Weights of a small GPT-style language model, trained from scratch on English Wikipedia.
Size: 19 layers, 2 heads of 128, MLP 704 GeGLU, vocabulary 8192.
Architecture: rotary positions, no biases in attention or MLP, tied embeddings, capped logits.
Training: a variant of Adam for these matrices, 4818 steps.
Each number is 128 + 24 x the weight over the matrix's rms, rounded and kept within 0 to 255. Layers, rows and columns count from 0.

# layer 6 attention key, 256x256, rms 0.0689, rows 177-255, columns 32-63
[[132 146 149 142 139 107 151 140 114 114  86 105 113  83 174 156 156 153 139 119 111 118  93 130 141  89 161 125 124  92  99 113]
 [118 160 150 127 160 158 132 134 128 130 132 140 142  67 136 136 166  89 132 131 143 126 138 128 126 143 120 135  97 111 134 104]
 [123 119 139 129 145 104 126 125 104 157 106 104 113 105  92 136 129 171 143 134 124 128 133 122 108 106 153 148 162 132 129 120]
 [143 162 153 136 120 162 142 154 102 145 127 125 137 122 103 127 154 163 134 137 140 164 108 133 136 138 110 109 129 145 132 147]
 [ 98 127 172 147 104 160 138 127 128 121 156 108 139 138 140 139 126 120 118 140 140 124 157 142 130 146 145 110 132 109 130 174]
 [143 123 131 134 128 111 148 146 139 147 138 132 122 135 148 106 119  87 136 142 122 148  84 145 141 128 128 108 135 142 100 143]
 [119 127 151  94 149 119 133 111 137 148 106 141 140 134 144 147 125 126 126 110 135 107 134 118 152 117 117 132 130 113  62 150]
 [133 107 122 141 115 119 140 140 123 121 158 185 122 135 127 144 132 138 144 125 128 169 106 114 119 121 116 128 127 108 120 111]
 [155 137  86 125 108 119 110 145  96 121 158 167 141 125 158 140 129 115  88 115 116 135 121 127 118 157 130 121 155 115 141  73]
 [ 90 121 113 145 132 146 101 120 143 115 144 149 120 160 127 124 160 110 142 127 123 160 138 128 112 114 107 151 134 114 111 119]
 [132 135  88 121 130 124 151 116 122 135 126 100  93 101  93 113 151 121 102 139 132 159 109 183 123 109 114 122 117 154 106 104]
 [177  81 153 140 148  99 120 105 122 104 147 119 140 138 124 158 106 110 159 139 142 143 133 157 149 102 133 128 134 190 132 107]
 [126 123 117  82 125 109 115 133 129 148 146 103 108 107 149 144 110 133 151 140 127 104 118 145 109 113 141 131 165 149 171 159]
 [113 154 134 101 157 123 171 129 147  96 104 161 118 122 136 159 112 148 113 139 137 142 120 143 123  96 118  75 155 112 154 137]
 [131  94 151 150 105 149 106 113 113 143 119 167 125 139 123 115 143 138 160 130 133 127 126 129 135 140 100 137 124 142 125  83]
 [120  98 133  86 158 108 115 165 123  65 148 144 135 177 101 107 114 129 127 126 136 136 152 150 171 141 114 106 116  87 116 122]
 [143 130 155 144  90 137  96 131 132 169  96 104 173 137 110 118 127 167 144 139 110 108 114 123  97 117 112 117 106 129 121 160]
 [122 105 147  88 123  66 117 119  86 103 130 130 136 143 127 109 145 117 106 136 134 139 128 124 158 126  76 104 121 106 123 126]
 [155 139 135 143 108 151 129 130 132 158 127 173 132  77 118 152 139 130 111 141 134  93 124 133 117 179 122 107 159 171 146 149]
 [135 120 164  86 114 109 100 132 135 103 163 157 127 166 110 126 125 138 151 125 120 148 118 125  98 162 118 117 151 140 127 102]
 [138 119 139 126 163  99 151 141 107  55 120 141 119 157 142 116 119 126  97 131 159 133 120 128 147 129 134 141 135 102  98 153]
 [155 143 124 115 192 161 179 131 129 119  95 154 136 107 139 110 151  60 108 147 130 119 109 127 142 101 120 124 145 132 121 140]
 [109 110 155 140 176 112 127 143 105 113  88  85 128 140 109 109 148 138 147 126 132 127 122 128 153 123 150 185 111  85 143 146]
 [120 109 122 117 185 130 138 152 120  79 109 138 117 161 135 142 138 121 122 122 138 148 123 138 146 113 129 129 132 102 121 108]
 [115 138 113 145  90 135 147  95 158 153 149 132 150 106 111 132 118 122 145 139 130  92 141 138 106 136 111 119  81 131 146 133]
 [ 84 102 127 138  90 160 127  83 109 184 152  79 108 113  83  95 117 161 142 179  89 150 111 138 145 160  79 168 143 131 113 119]
 [126 106 128 117 111 121 132 145 141 113 111 136  65 104 146 112 128  97 125 119 144 134 109 136 145 109 140 137 143 133 121 138]
 [119 130 108 155  89  94 166 114 141 134 106 132 126 106 116 162 102 136 112 116 138 156 111 127 118 107 131 144 117 159 109 113]
 [138  87 127 119 170 123 143 118 142  74 164 160 130 128 152 136 127 111 129  86 111 164  89 180 163 139 119 140 161 131 121 155]
 [ 78 158 106 157 129 128 176 136 125  92 110 116 122 113 130  87 127 119 118 117 144 168 115  65 153 129 114 170 149 123  97 144]
 [117  98 160 102 187 129 121 153 137 139  99 101 120 143 135 132 101 104 153 106 115 158 114  99 126 137 125 112 150 100 139 129]
 [134 127 134 161 154 131 124 124  98  77 126 108 135 167 146 131 112 154 125  88 142 146 135 125 158 134 137 122 147 141 150 140]
 [127 108 147 123 180 140 109 155 110  73 141 125 149 192 120 149 122 145 137 137 121 154 134 152 162 116 142 126 135  92 108  76]
 [146 128 134  86 120 136  95 122 163  85 139 122 116 132 132 137 121 128 130 117 127 186 115 100 123 130 122 124 151 100  88 105]
 [115 109 124  99  81 141 145 127 107 162 136 161 100  94 126  84 169 112 121 138 119 136 130  97 116 155 106 142 133  97 105 159]
 [137 128 186 123 162 123 116  92 152 130 130 163 129 154  87 141 148 110 162 133 139 102 130 143 160 129 194 138 123 157 145 119]
 [148  89 111 126 154 115 118 108 135 106 162 179 153 145 149 123 136 104 110  85 118 115 126 155 125 129 130 133 117 177 126 109]
 [138 114 122 145 109 125 117 104 112 138 140  98 129 182 143 133 120 135 145 143 124 137 132 128 137 163 117 142 123 144 102 123]
 [133 158 119 151  85 152 123 108 150 175 167 131 156 107 122 108 102 153 122 110 118 145 146  92 110  96 120 162  62 151 177 125]
 [164  63 101 115 125 111 121 114  92 105  84 117 104 106 158 111 108 101 133 142  93 123 132 149 103 120 163 125 116  76 138 122]
 [156  80 159 138 138 147 136  92 133 134 154 108 135 128 135 138 125  91 142 129 119 119 142 133 135 117 116 149 145 122 131 131]
 [120 129 113 107 124 110 179 112 128 137 176  87 130 113 115 129 143 103 116 127 105 159 132 116 130 128 167 162 132 130 160 136]
 [100 123 116 115 120 104 118 135 179 123 113  97 139 158 135 137 147 117 121 151 112 131 148 130 122 127 122 125  76 147  95 139]
 [104 122 169 129 129 112 128 115 120 114 140 140 112 156 140 131  89 138 139 138 161 158 134 111 117 152 114 151 105 126 147 151]
 [131 141  98 120 147  97 145  91 119  89 143 145 130  81 128 115 166 103 121 122 146 116 144 158 149 116 112 173  89 129 130 135]
 [114 149 141 147 103 136 137 122 132 169 119 115 129 112 100 116 127 110 150 132 131 119 116 141 125 138 111 117 144 137 119 139]
 [104 115 119 138 102 104 143 139 108 165 106  85 128 126 107 125 138 106 123 146 122 120 136 154 109 136 120 149 132 125  99 129]
 [121 119 125 132 133 126 117 119 122 126 125 132 161 101 131 134 161 138 158 149 112 126 132 138 118 131 122 131 100 116  86 112]
 [165 107 136 107 143 164 128 160 124  57 117 124 126 167 136 150 170 120 169 128 140 118 118 118 144 144 104 157 169 109 141  95]
 [125  98 108 127 148 131 163 120  98 120 162 142 127 117  93 177 101  97 116 118 154 103 126 153 130 105 161 125 146 128 137 101]
 [122 108 105 155 141 128  94 142 122 153 137 110 116 157  99 117 162 139 138 136 100 118 118 128 127 115 116 114 109 127 129 101]
 [128 130  85 146 115 114 112 107 104 142 129 141 113 113 130 136 120 150 137 153 155 147 136 137 109 137 117 165 121 128 161 150]
 [130 147 121 108 135 160 139 138 153 122 111 116 166  99 129 121 163 122 174 131 104 103 128 136 157 107 115 119 142 147 115 165]
 [106 121 146 124 173 110 119 105 129 153  88  80 126 125  92 141 147 139 144 144 150 162 133 109 147 109 154 161 164 130 127 146]
 [145 132  97 144 118 128 111 124 154 132 151 134 123 117 129  88 155 102 112 106 138 121 137 139 111 151 137 139 103 145 171 124]
 [129 147 166 145 155  91 124 116 165 133 150 133 116 102 120 114 138 130 139 131 164 159 115 134 130 143 106 153 108 144 141  85]
 [115 141 144 125 145 150 145 138 130 165  66 102 178 109 111 167 176 159 170 121 117 101 100 124 127 119 113 116 155 173 108 129]
 [108 138 118 138 143 124 161 111 109 136 104 124 130 115 166 145 127 130  88 149 132 143 164 124 158 129 119 142 131 122 121 116]
 [147  96 141 106 128  71 125 140 128 118 142 163 115 104 161 154  97 108 136 138 109 127 116  96 151 142 115 146 132 142 102 101]
 [115 121 123 131 113 135 150  88 113 129 119  70 130 134 108 137  97 111 136 108 122 124 137 102 100 117 175 134 129 134 162 151]
 [128 162 165 154 114 120 126 102 162 113 142 110 129 113 149  94 144 102 135 121 133 101 151 142 134  93 138  95  95 139 176 145]
 [137 120 110 124 143 146 147 167 116 105 132 152 126 152  88 112 158 143  94 137 124  98 136 146 143 144 110 107 149 147 129 141]
 [ 95 162 129 145 127  97 131 121 119 153 114 135 114  98 108 138 133 153 148 155 140 111  99 144 139 141 105 139 129 145 102 134]
 [136 148 138 144 153 148 138 129 111 145 116 104 145 100 106 120 155 128 115 147 129 118 141 116 144 125 150 128 130 170 132 122]
 [130 146 101 159 118 118 171 127 167  89 123 119 121 106 118 149 131  93 142 159 175  91 119 156 115 135 112 109 117 132 181 144]
 [ 99 162 118 132 151 107 134 124 165 166  90 119 124 133 123 120 137 130 110 112 169 152 114 119 128  87 118  90 125 132 116 120]
 [109 136 159 110 152 133 140 112 151 138 140 142 127 118 130 136 125 100 155 165 133 116 129 132 155 127 129 111 104 117 124 177]
 [118 142 116 170 115 134 135 115 142 120 138 158 147 158 133 140 113 149 159 126 112 165 112 128 136 145 143 126 102 142 136 113]
 [145 129 129 130 117 133 139 120 114 118 108 118 140 113 117 148 138 117 146 100 154 101 120 125 115 103 128 131 137 118 123 142]
 [ 94 134 159 123 136 137 123 125 186 120 107 162 130 133  86 152 132 111 133 130 117 106 103 145 124 156 105 124 110 113 147 111]
 [154 137 101 129 126 120 105 134 171 127 166 126 129 104 124 108 141 123 158 119 117 111 105 142 114 138 141 110 122 160 161  84]
 [140 141 110 115 112 120 133 121 141 106 141 161 117 122 117 123 121  88  89 108 152 142 118 119 128 115 149 138 102 100 151 155]
 [122 105 137 161 125 113 112 109 129  85 151 132 151 130 118 130  83 110 143  95 109  93 157 118 125 130 171 119  99 162 186 104]
 [150 124 147  91 156 140 118 149 122 123  87 124 121 112 138 109 166 114 152 124 143 100 122 115 135 123 100  82 118 115 116 131]
 [ 88 112 139 157 150 128 157 131 120 126 155 167 139 163 118 136  96 121 109 157 149 161 117 137 126 147 170 129 108 107 167 122]
 [154 126 155 106 114 128 111 113  89 120 114 145 119 132 133 118 134 133  98 136 144 112 139 132 142 119 133 144 130  93  93 109]
 [139  82 120 137 134 115 116 126 104 152 133 157 141 129 127 139 117 145 126 163 147 140 126 119 139 121 111 148 143 136 108 163]
 [147 114 113 121 140  97 162 152 138 128  99 110 114 105 137 132 130 134 108 156 139 116 118 112 157 106  91 102 163 142 138 126]
 [114 115 157 141 131 113  85 142 109 137 144 124 117 126 119  98 162 146 150 133 138 135 129 112 166 158 108 135 136 154 120 115]]
# layer 6 attention query, 256x256, rms 0.0704, rows 178-255, columns 32-63
[[137 152 168 117  71 133 129 137 138 148 134 117 140 134 133 119 112 131 115 134 176 146 120 131 123 134 150 131  85 145 106 172]
 [126  99 141 131 146 135  89 132 146 142 189 133 111 159 131 121  97 118 136 118 111 100 119 182 125 112 118  86 128 128 124 120]
 [129 126 130 144 109 127 126 110 158 156 155 121 149 116 130 148 130 132 117 121 149 118 122 139 102 142 161 100 133 100 137 118]
 [133 144 103 147 149 129 140 113 108 156 141 107 138 119 103 141 114 144  83 125 176 148 129 108 127 139 130 135 125 160 134 117]
 [137 130 146 128 119 132 162 128 117 142 126 147 117 123 120 160 108 130  96 124 118 111 123 136  84 138 119 152 141 140 117 139]
 [112 121 177 118 108 132 110 125 149 144  98 158 130 120 160 131 128 115 127 129 104 135 118 120  95  93 132 156 177 144 150 125]
 [102 128  83 141 167 109  95 121 135 108 128 120 131 110 130 142 111 119 125 150 119  92 140 120 129 126 121 114 129 139 151 159]
 [125 153 140 114 152 117 115 130 126 128 138 164 152 109 121  90 104 138 137 153 137 121 149 110 166 137 151 110 112 134 125 123]
 [135 108 104  97  93 119 128 120 140 128 114 105 112 111 140 115 141 150  87 132 125 111 106 123 142 115 142 135 150 134 137 127]
 [131 126 168 125  93 148  91 138 156 131 123 130 139 158 140 143 117 131 123 132 131 119 129 168  82 129 146 143  90  95  84 146]
 [132 124 142 131 147 150 120 163 129  90 151 170 119 132  94 128  91 119 124 100 147 136 116 131  97 113 141 127 109 114 140 114]
 [109 122 103 131 165 111 122 129 118 120 113 146 131 125 104 122 151 163 138 148 140 116  94 158 142 118 105 105 132 140 136 121]
 [141 136 105 121 152 146 134  91 114  98 135 110 153 129 136 144 126 130 112 123 137 122 120 186 121 151 114 127 124 143 115  77]
 [112 133 108 145 148 127 134 156 142 114 142 125 142 145 148  96 115 149 126 134 129  90 149 137 128 117 134 148 115 131 118 119]
 [132 111 121  84 128 142 133 146 146  81 167 159 141 156 133 133  86 113 140 125 149 156 107 112 158 142 130 137 167 121 130 107]
 [129 142 135 152 149 125 158 131 140 139 134 135 110 112 137 138 129  97 135 127 137 132 134 144 112 105 113 124 137 167 121 121]
 [133 131 118 131 134 180 114 148 137  94 138 160 140 151 121 128 145 127 136 152 112 116 135 110 127 180 129 127 138 134 110 118]
 [129 178 119 133 143  65 143  91 110 146  83  83 122 127 103 153 162 168 126 171  91  99 140 106 142 124 108 111 168 142  90 161]
 [174 125 124 162 165 157 173 119 137 107  99 131 120 129 118 163 143  99 165 153 135  98 150 112 154 150  61 138 131 120 140 156]
 [147  98  86 117 138 142 103 146 145 104 150 136 133 153 114 138 104  99 131 100 108  87 110 129 122 164 122 120 143 106 114 120]
 [108  86 123  83 104 133 106 114 105 133 124 119 155 171 119 124 104 125 112 142 125 119 136 134 120 167 131 148 122 135  83  77]
 [147  99 105 117 135 140 137 159 160  96 174 158 135 150 139 102 105 121 146 112 135 142 150 112 133  80 171 134 111 121 135 109]
 [149 102 110 127 119 149 142 154 154 104 148 164 137 115 128 153 148  90 140 132 143 135 135  97 139 116 107 142 125 128 121  96]
 [129 140 145 104  75 129 103 122 148 123 129 129 108 101 140 122 128 130  95 100 117 134 110 126 116  98 194 133 137 115 107 105]
 [126 139 123 131  84 137 135 145 135 142  80  99  91 133 133 168 116 148 140 114 100 153 141 135 142 140 135 141 151 127  88 136]
 [128 113  95 116 142 103 128 134 139 131 133 103 145 180 136 146 114 130 127 145 145 128 154  84 132 156 111 140 116 137  96 147]
 [109 126 122 117  92 129 104 140 118 117 137 114 115 126 115 105 129 136 150 113 142 114 106 141 150 136 174  79 121  96  82 140]
 [134 138 129 142 128 130 100 123 147 122 103 157  95 153 140 140 139 102 130 167 119 101 147 123 127 156 107 136 134 113 126 135]
 [148 166 146 134 109 146 119 104 127 130 137 137 120 157 124 104 102 109 124 115 141 129 153 146 140 137 120 155 119 170  66 166]
 [142 100 112 161 126 141 177  84 153 149 120 147 168 128 137  99 121 107 139 129 154 135 147 130  95  93 116 133 109 150 119 144]
 [123 128 142 165 189 111 119 131 121 110 164 169 102 123 123 125 129 105  81 121 139  93 133  91 147 137 101 117  89 102  93 123]
 [117 113 137 129 124 124 113 107 121 116 120 153  93 132 142 147 138 124 119 110 141  82 104 128 117 157 118 114 143 119 156 115]
 [141 140 101 137 132 123 136 101 115  95 120 108 107 163 129 130 139 135 104 116 129 141 110 120 135 171 109 111 148  94 127 139]
 [117 148 112 109 102  95 105 110 119 146  87  98 112 104 137 115 143 161 101 150 112 142 111 139 123 118 135  96 181 154 103 148]
 [118 139 124 134 141 133 142 132 115 132 144 141 122 121 135 176  85 129 118 140 123 105 136 110  95  91 136  78 157 121 150 105]
 [ 84 142 126 116 129 132 133 125 126 108 158 140  89 133 126 143 122 154  99 154 104 141 127 130  82 137 102 133 132 138  92  79]
 [ 88 112 107 125 145 113 155 116 109 135 113 126  84 117  97 132 128 165 109 121 129 121 100 136 105 117 132 118 138 105 137  88]
 [ 95  98 143 137 171 139 121 133 102 122 110 109 118 131 169 140 128 154 109 131 137 131 125 133 133  98 102 109 144  82 142 120]
 [113 119 115  96 105 160 139  96 141 147 120 132 134 152 165  98 150 114 157 134 109 132 151 142 133 132 125 142 118 162 153 143]
 [112 122 156 117 101 110 113 102 119 126 103 103 112 122 145 132 129 127  99 118 163 137 140 117  92 136 177  84 155  92 165  87]
 [140 117 148 130 111 105  96 123 130 113 145 122 117 117 133 132 148 116 146 107 111 101 132 128 134 122 129 134 124 106 114  92]
 [137 122 129 134 136 148 153  78  96 154 136 101 150 123 112 159 137 175 149 153  98 173  93 137 127 109 138 125 102 114  88  73]
 [134 117 111 130 171 121 107 122 141 136 118 108 136 148 136 110 133 121 132  99 127 125 146 151 106 142  86 163 157 140 115 171]
 [125 168 140 137 124 104 106 146 131 114 125 123 136 123 130 113 161 123 130 135 114 100 137 127 106 121 147 135 132 131 130 122]
 [104 131 169 150  99  98  83 126  86 158 124  79 152 134 116  89 106 171 120  53 100 177 170 151  95 129 228 113  79 157  84 120]
 [142 122 115 120 127 143 105 124  84 173  97 118 158 159 138 108 127 129 142  87 105 136 112  87 112 157 174 106 121 109 125 142]
 [126 143 132 129 104 123 110 129 129 121 150 117 133 145 130 128 178 140 121 131 132 118 129  95 147 136 174 123 146  97 135 155]
 [119 127 102 130 139 100 102 117 110 106 129 130 137 133 144 121 114 118 142  97 108 125 130 134 121 123 126  94 128 108 130 139]
 [120 150 131 111  91 137 112 153 142 122 142 125 130 151 124 140 124 116 170 148 120  98 147 128 120  81 147 121 133 129 131 157]
 [110 145  90 136 148 131 152 137 118 124 106 111  97 115 103 188 126 134 122 140 108 122  92 132 115 122 133 134 122 126 139 131]
 [124 123 121  97 138 136 111 149 125 158 135 108  96  83 124 135 100 123 135 126 118 124 129 154 136 151 108 127 133 139 108 105]
 [158 136 155 139  83 117 120 147 142 134 128 155  92 117 139 140 133 112 129 163 128 144 120 105 129 102 149 132 131 162 134 107]
 [141 135 121 105 108 113 107 111 159 122 153 123 109 149 151 156 118  94 129  90 138 119 144 115 144 131 140 117 112 148 159 134]
 [124 126 140  98 131 126 145 111 177 128 117 121 122 131 154 134 147 143  88 135 134 120 117 164 118 113  96 166 148 134 134 110]
 [118 142 151 122 104 144 133 136 170 155 122 141 115 135 124 118 108 120 157 138 138 156 162 122 124 110 149 149 109 157 119 155]
 [157 132 119 128 144 128 115 153 128 139 124 132 118 104 140 149 134 130 149 126 112 123 148 149 120 128  97 136 158 124 123 133]
 [ 96 107 140 108 149 110 108  95 103 123 115 117 132 143 123 152 116 133 128 110 113 125 180 142 115 121  79 112 135 123 114 116]
 [ 98 140 127 113 122 138 145 132 113 128 130 124 145 119 115  95 124 147 102 142 121 130  87 163 146 105 130 170 130 115 165 106]
 [114 111  99 114 122 122 121 140 138 110 159 134 163 143 107 151 126 101 137 106  97 119 157 133 107 141 141 125 147 142 117 108]
 [ 91 149 125 129  99 138 153 134 143 130 133 145 143 129 156  95 117 126 105 144 147 160 141 117 113 145 132 186 144 160 158 131]
 [118 139 135 122 168 131 148 118 106 103 136 118 111  95 109 147 155 153 119 152 114 100 110 135 113 146 121 134 135 122 148 114]
 [132 120 120 134 134 146  88 131 127 145 137 134 159 115 126 153 137 129 203 133 124  97 151 139 169 140 117 147 102 147 112 149]
 [130 119 160 102 134 118 136 115 129 115 147 131 159 150 131 147 160 107 131 113 140 137 153 135 142 144 159 138 118 128  92 115]
 [121 119 130 121 136 126 113 147  90 122 108 120 141 134 125  94 103 122 127  78 120 158 186 142 125 140 128 119 111 102  90 114]
 [113 120 139 132  96 131 128 134  75 137 143 166 147  97 141 163 124 138 106 161 143 128  89 104 118 145 132 147 124 142 140 104]
 [134 135 162 136 119 125 147 145 127 121 117 116 115 136 120 155 106 119 146  96 144 143 152 118 133 140 169 128 106 114 121 177]
 [101  86 110 137 148 154 166  99 159 128 140  80 112 117 144 159 121 136 114 133 119 118  86 125 143 129 108  98 164 133  84 138]
 [ 84 121 125 104 147 112 134 134  97  86 142 123 114 133 127 146 107 112 137 120 140 122 129 123 116 133 157  84 132 124 158 102]
 [126 107 118 127 121 124 103 134 137 109 125 125 140  79 123 129 126 146 122 132 159  95 151 155 126 121  77 142 133 163 169 139]
 [112  90 100 146 151 126 132 130 111  91 145  97  93 112 116 146 126 129 114 141 122 150 142 161 139 181 103 120 141 114 112 114]
 [137 131 179 132 120 134 158  87 160 119 130 160 141 143 137 119 132 138 112 140 106 139 169 112 114 149 144 130 113 110 147 132]
 [100 131 123 140 126 152 145 128 121 111 169 150 132 110 147 116 134 166 102 114 119 141 134 126 124 110 120 136 105 147 105  99]
 [128 141 155 106 134 107 150 142 125 135 120 171 153 145 158 112 135 137 132 100 113 151 135  97 145 145 127 104 112 140 127 163]
 [109 162 142 145 154 136 138 134 127 139 134 130 134 138 114 163 126 147 108 120 139 139 103 126 138 114 133 146 148 132 126 141]
 [136 144 177 112  97 112 116 115 126 128 140 140 105 138 128 110 114 122 139 101 158 111 110 106 128 130 169  96 116 138 151 133]
 [130 132 180 128 133 183 121 127 156 182 135 128 123 141 126 132 122 123 149 131 127 128 119 139 154  94 151 129 135 155 114 139]
 [114 115 126 133 124 122 160 139  92 111  88  98 130 138  99 113 140 115 137 142 105 124 121 116 140 125 101 126 155 123 115 135]
 [125 144 156 121 106 129 122 141 156 178 121  85 119 142 140  97 126 147 167 146 130 155 158  93 126  97 158 148 100 134  96 172]]
# layer 6 attention value, 256x256, rms 0.0773, rows 128-149, columns 32-63
[[135 132 140 115 113 123 129 106 145 131 108 142 126 129 123 144 131 119 113 118 129 133 109 135 122 163 107 116 128 134 125 122]
 [141 147 119 124 124 147  95 134 158 117 145 150 124 127 138 132 133 126 155 109 133 163 158 120 151 104 125  99 154 121  94 134]
 [145 100 139 127 121 115 177 128 144 148 104 135 164 141 150 104 156 110 114 142 131  76 136 128 145 142 144 137  98 102 104 129]
 [140 101 110 126 104 124 138 145 143 118 114 192 136 174 139 182 131 152  92 129 130  87 145  99  99 133 130 126 117 151 115 118]
 [113 129 123 104  81 124 124 164 121 118 156 135 106 134 154 151  69 163 107 114 111 111  98 148 134 155 107 107 117 145 170 122]
 [145 137 139  99  97 109 141 136 116 126 104 124 107 133 114 150 122  84 128 115 145 101 114 119 122 109 156 128 143 111 129 167]
 [131 136  89 110 121 152 100 117 121 143 152 100 113 135 102 140 128 105 107 162 116 153 141 130  96  85 174 171 128 135 131 118]
 [146 157 159 116 129 126 119 129 123 117 120 111 153 125 103 106 144 114 151 135 164 120 130 123 127 120 110 117 131  89 137 143]
 [116 150 153 137 133 126 151 133 150 133 138 172 129 133 137 126 126 145 155 143 141 144 171 166 112 110 150  68  86 120 105 148]
 [152 148 123 122 109 169 157 143 115 131 116 138 126 141 124 111 118 136 123 130 163 139 164 108  90 131 145 137  95 124 129 115]
 [153 138 161 117 139 102 153 152 131 101 140 105 162 112 135 141 146 115 179 135 143 138 101 125 161 100 115  97 152  93 138 143]
 [173 124 138 154 112 138 116 120 140 127 106 118 154 131 127 127 144 119 115 111 154 105 136 161 148 154 121  69 134 126 145 125]
 [115 118 116  93 119 103 113 130 144 113 148 120 170 142 128 138 140 137 106 116 131 118  80 146 141 141 104 117 120 159 142 142]
 [146 145 156 139 132 124 109 105 117 127 139 115 132 146 112 142 170 140 124 154 137 111 140 146 171 138 111 106 123 107 131 116]
 [138 126 141 126 142  87 144 144  93 109 133  97 142 143 142 139 172 160 112 148 153  98 134 127 120 103 136 116 173 108 159 124]
 [118 127 143 134 136 130 121 103 136 117 114 119 144 160  97 146 122 104 127 135 121 139 130  91 151  80 147 144 139 134 154 133]
 [153 135 141 125 129 109 142 125 123 130 126 109 111 134 106 128 134 128 139 135 151 109 116 132 134  69 141 120 158 118 122 117]
 [119 135 109 129 136 142 132 131 158 127 125 163 122 104  79 125 138 127 119 141 140 139 113 137 103 101 163  75 132 131 105 168]
 [ 98  92 114 111 138 104 113 137 142 119 140 149 157 129 118 102 110 131 121 136 118 106 123 115 100 119 137 163 135 117 120 121]
 [139 132 115 128 115 130 125 114 117 112 138  97 134 136  79 147 155 112 168 155 136 118 138  92 149 116 123 138 121 100 124 174]
 [109 105 135 147 138 120 123 108 120 135 121 113 129 127 125 114 108 122 110 143 127 117 133 153 137 134 129 117 121 165 102 120]
 [154 135 111 130 120 157 122 126 154 137 108 124 133 109 102 150 181 127 117 164 145 114 138 151 153 114 125 113 150 116 150  84]]
# layer 6 attention output (transposed), 256x256, rms 0.0751, rows 128-148, columns 32-63
[[119 130 120 142 118 122 150 129 148 108 130  85 138 130 122 150 158 113 147 120 146 119 114 112 135 114 134 137 101 154 131 146]
 [116 144 117 119 138 118 137  90 156 160 128 146 105 118 128 157 158 143 148  97 128 133 150 153 140 117 142 146 161 148 108 130]
 [144 113 120 124 112 132 127 116 121 136 109 129 137 139 128 144 110 110 135 135 127 123 133 115 112 122 127 139  96 134 133 100]
 [122 141 114 141  98 125 114 143 136 146 134 142 130 162 126 120 139 130 148 145 123 131 134 115 140 125 158 158 242 152 115 124]
 [170 113 128 112 120 128 143 115 149 117 123 133 136 172 139 157 141 103 164 114 103 102 121 104 130 135 120 137 122 113 148 135]
 [149 122 103 143 165 149 150 127 159 160 171 141 148 164 122 125 128  96 136 138 119 117 131 103 106 128 118 132 112 109 134 127]
 [102 123 125 118 170 147 185 127 104 118 121 123 149  83 158 112 114 128 132 135 136  97 148 136 135 147 135 142  95 126 113 137]
 [122 117 136  93 121 106 145 158 119  89 117 115 132 132 102 156 128 111 129 137 124 123 120 157 130 124 141 121  83 136 134 120]
 [104 134 125 111 102 121 128  97 155 132 125 109 114 111 123 155 117 108 101 112 117 144 125 146 122 113 130 136 185 156 121 129]
 [124 105 139 117 137 157 144 159 145 163 114 110 135 101 146  99 105 130 139 158 121 115 157 117  96  85 107 166  98 210 126  86]
 [120 140 123 119 132  95 144 118 116 142 161 126 104 144 107 174 132 131 137 127 128 133 106 131 149 125  97 121 221 129 125 137]
 [121 136 144 149  89 140 128  71 123 146 130 143 125 138 138 141 125 114 141  91 131 142 126 131 136 105 152 114 169 150 112 121]
 [138 116 126 118 132  99 135 110 129 121 145 135 127 149 140 152 122 115 141 117 126 113 128 101 125 126 125 129 199 134 130 130]
 [121 122 129 134 125 120 119 131 123 160 120 140 150 137 137 120 151 122 143 128 133 142 135 137 125 107 115 120 206 144 115 124]
 [101 133 125 126 101  98 119 129 133 146 138 121 120 129 101 133 118 151 105 103 123 137 121 108 128 137 118 129 242 132 125 153]
 [127 136 101 153 117 118 152 123 112 156 124 161 121  99 119 112 141 154 189 106 129 124 112 110 171 124 138 131 189 140 126 158]
 [131 123 132 134 141 111 126 127 125 135 114 120 132 109 120 108 148 132 104 138 108 156 110 131 127 143  98 156 133 125 129 114]
 [112 122 132 136 154 118 139 137 144 137 155 136 118 139 121 160 118 151 130 124 151 131 155 132 107 132 146 137 206 121 118  80]
 [140 135 128 117 133 126 135 138 138  75 129 142 118  99 148 135 118 135 122 140 124 131 122 133 162 137 152 130  72 120 132 145]
 [101 139 123 115 135 137 142 103 147 161 130 142 111 147 117 135 125 167 111 112 151 135 153 102 137 112 131 144 228 162 115 134]
 [146 132 144 137 122 149 112 139 118 113 127 146 138 105 162 128 148 107 141 142 133 141 146 152 132 147 127 135   4  95 139 149]]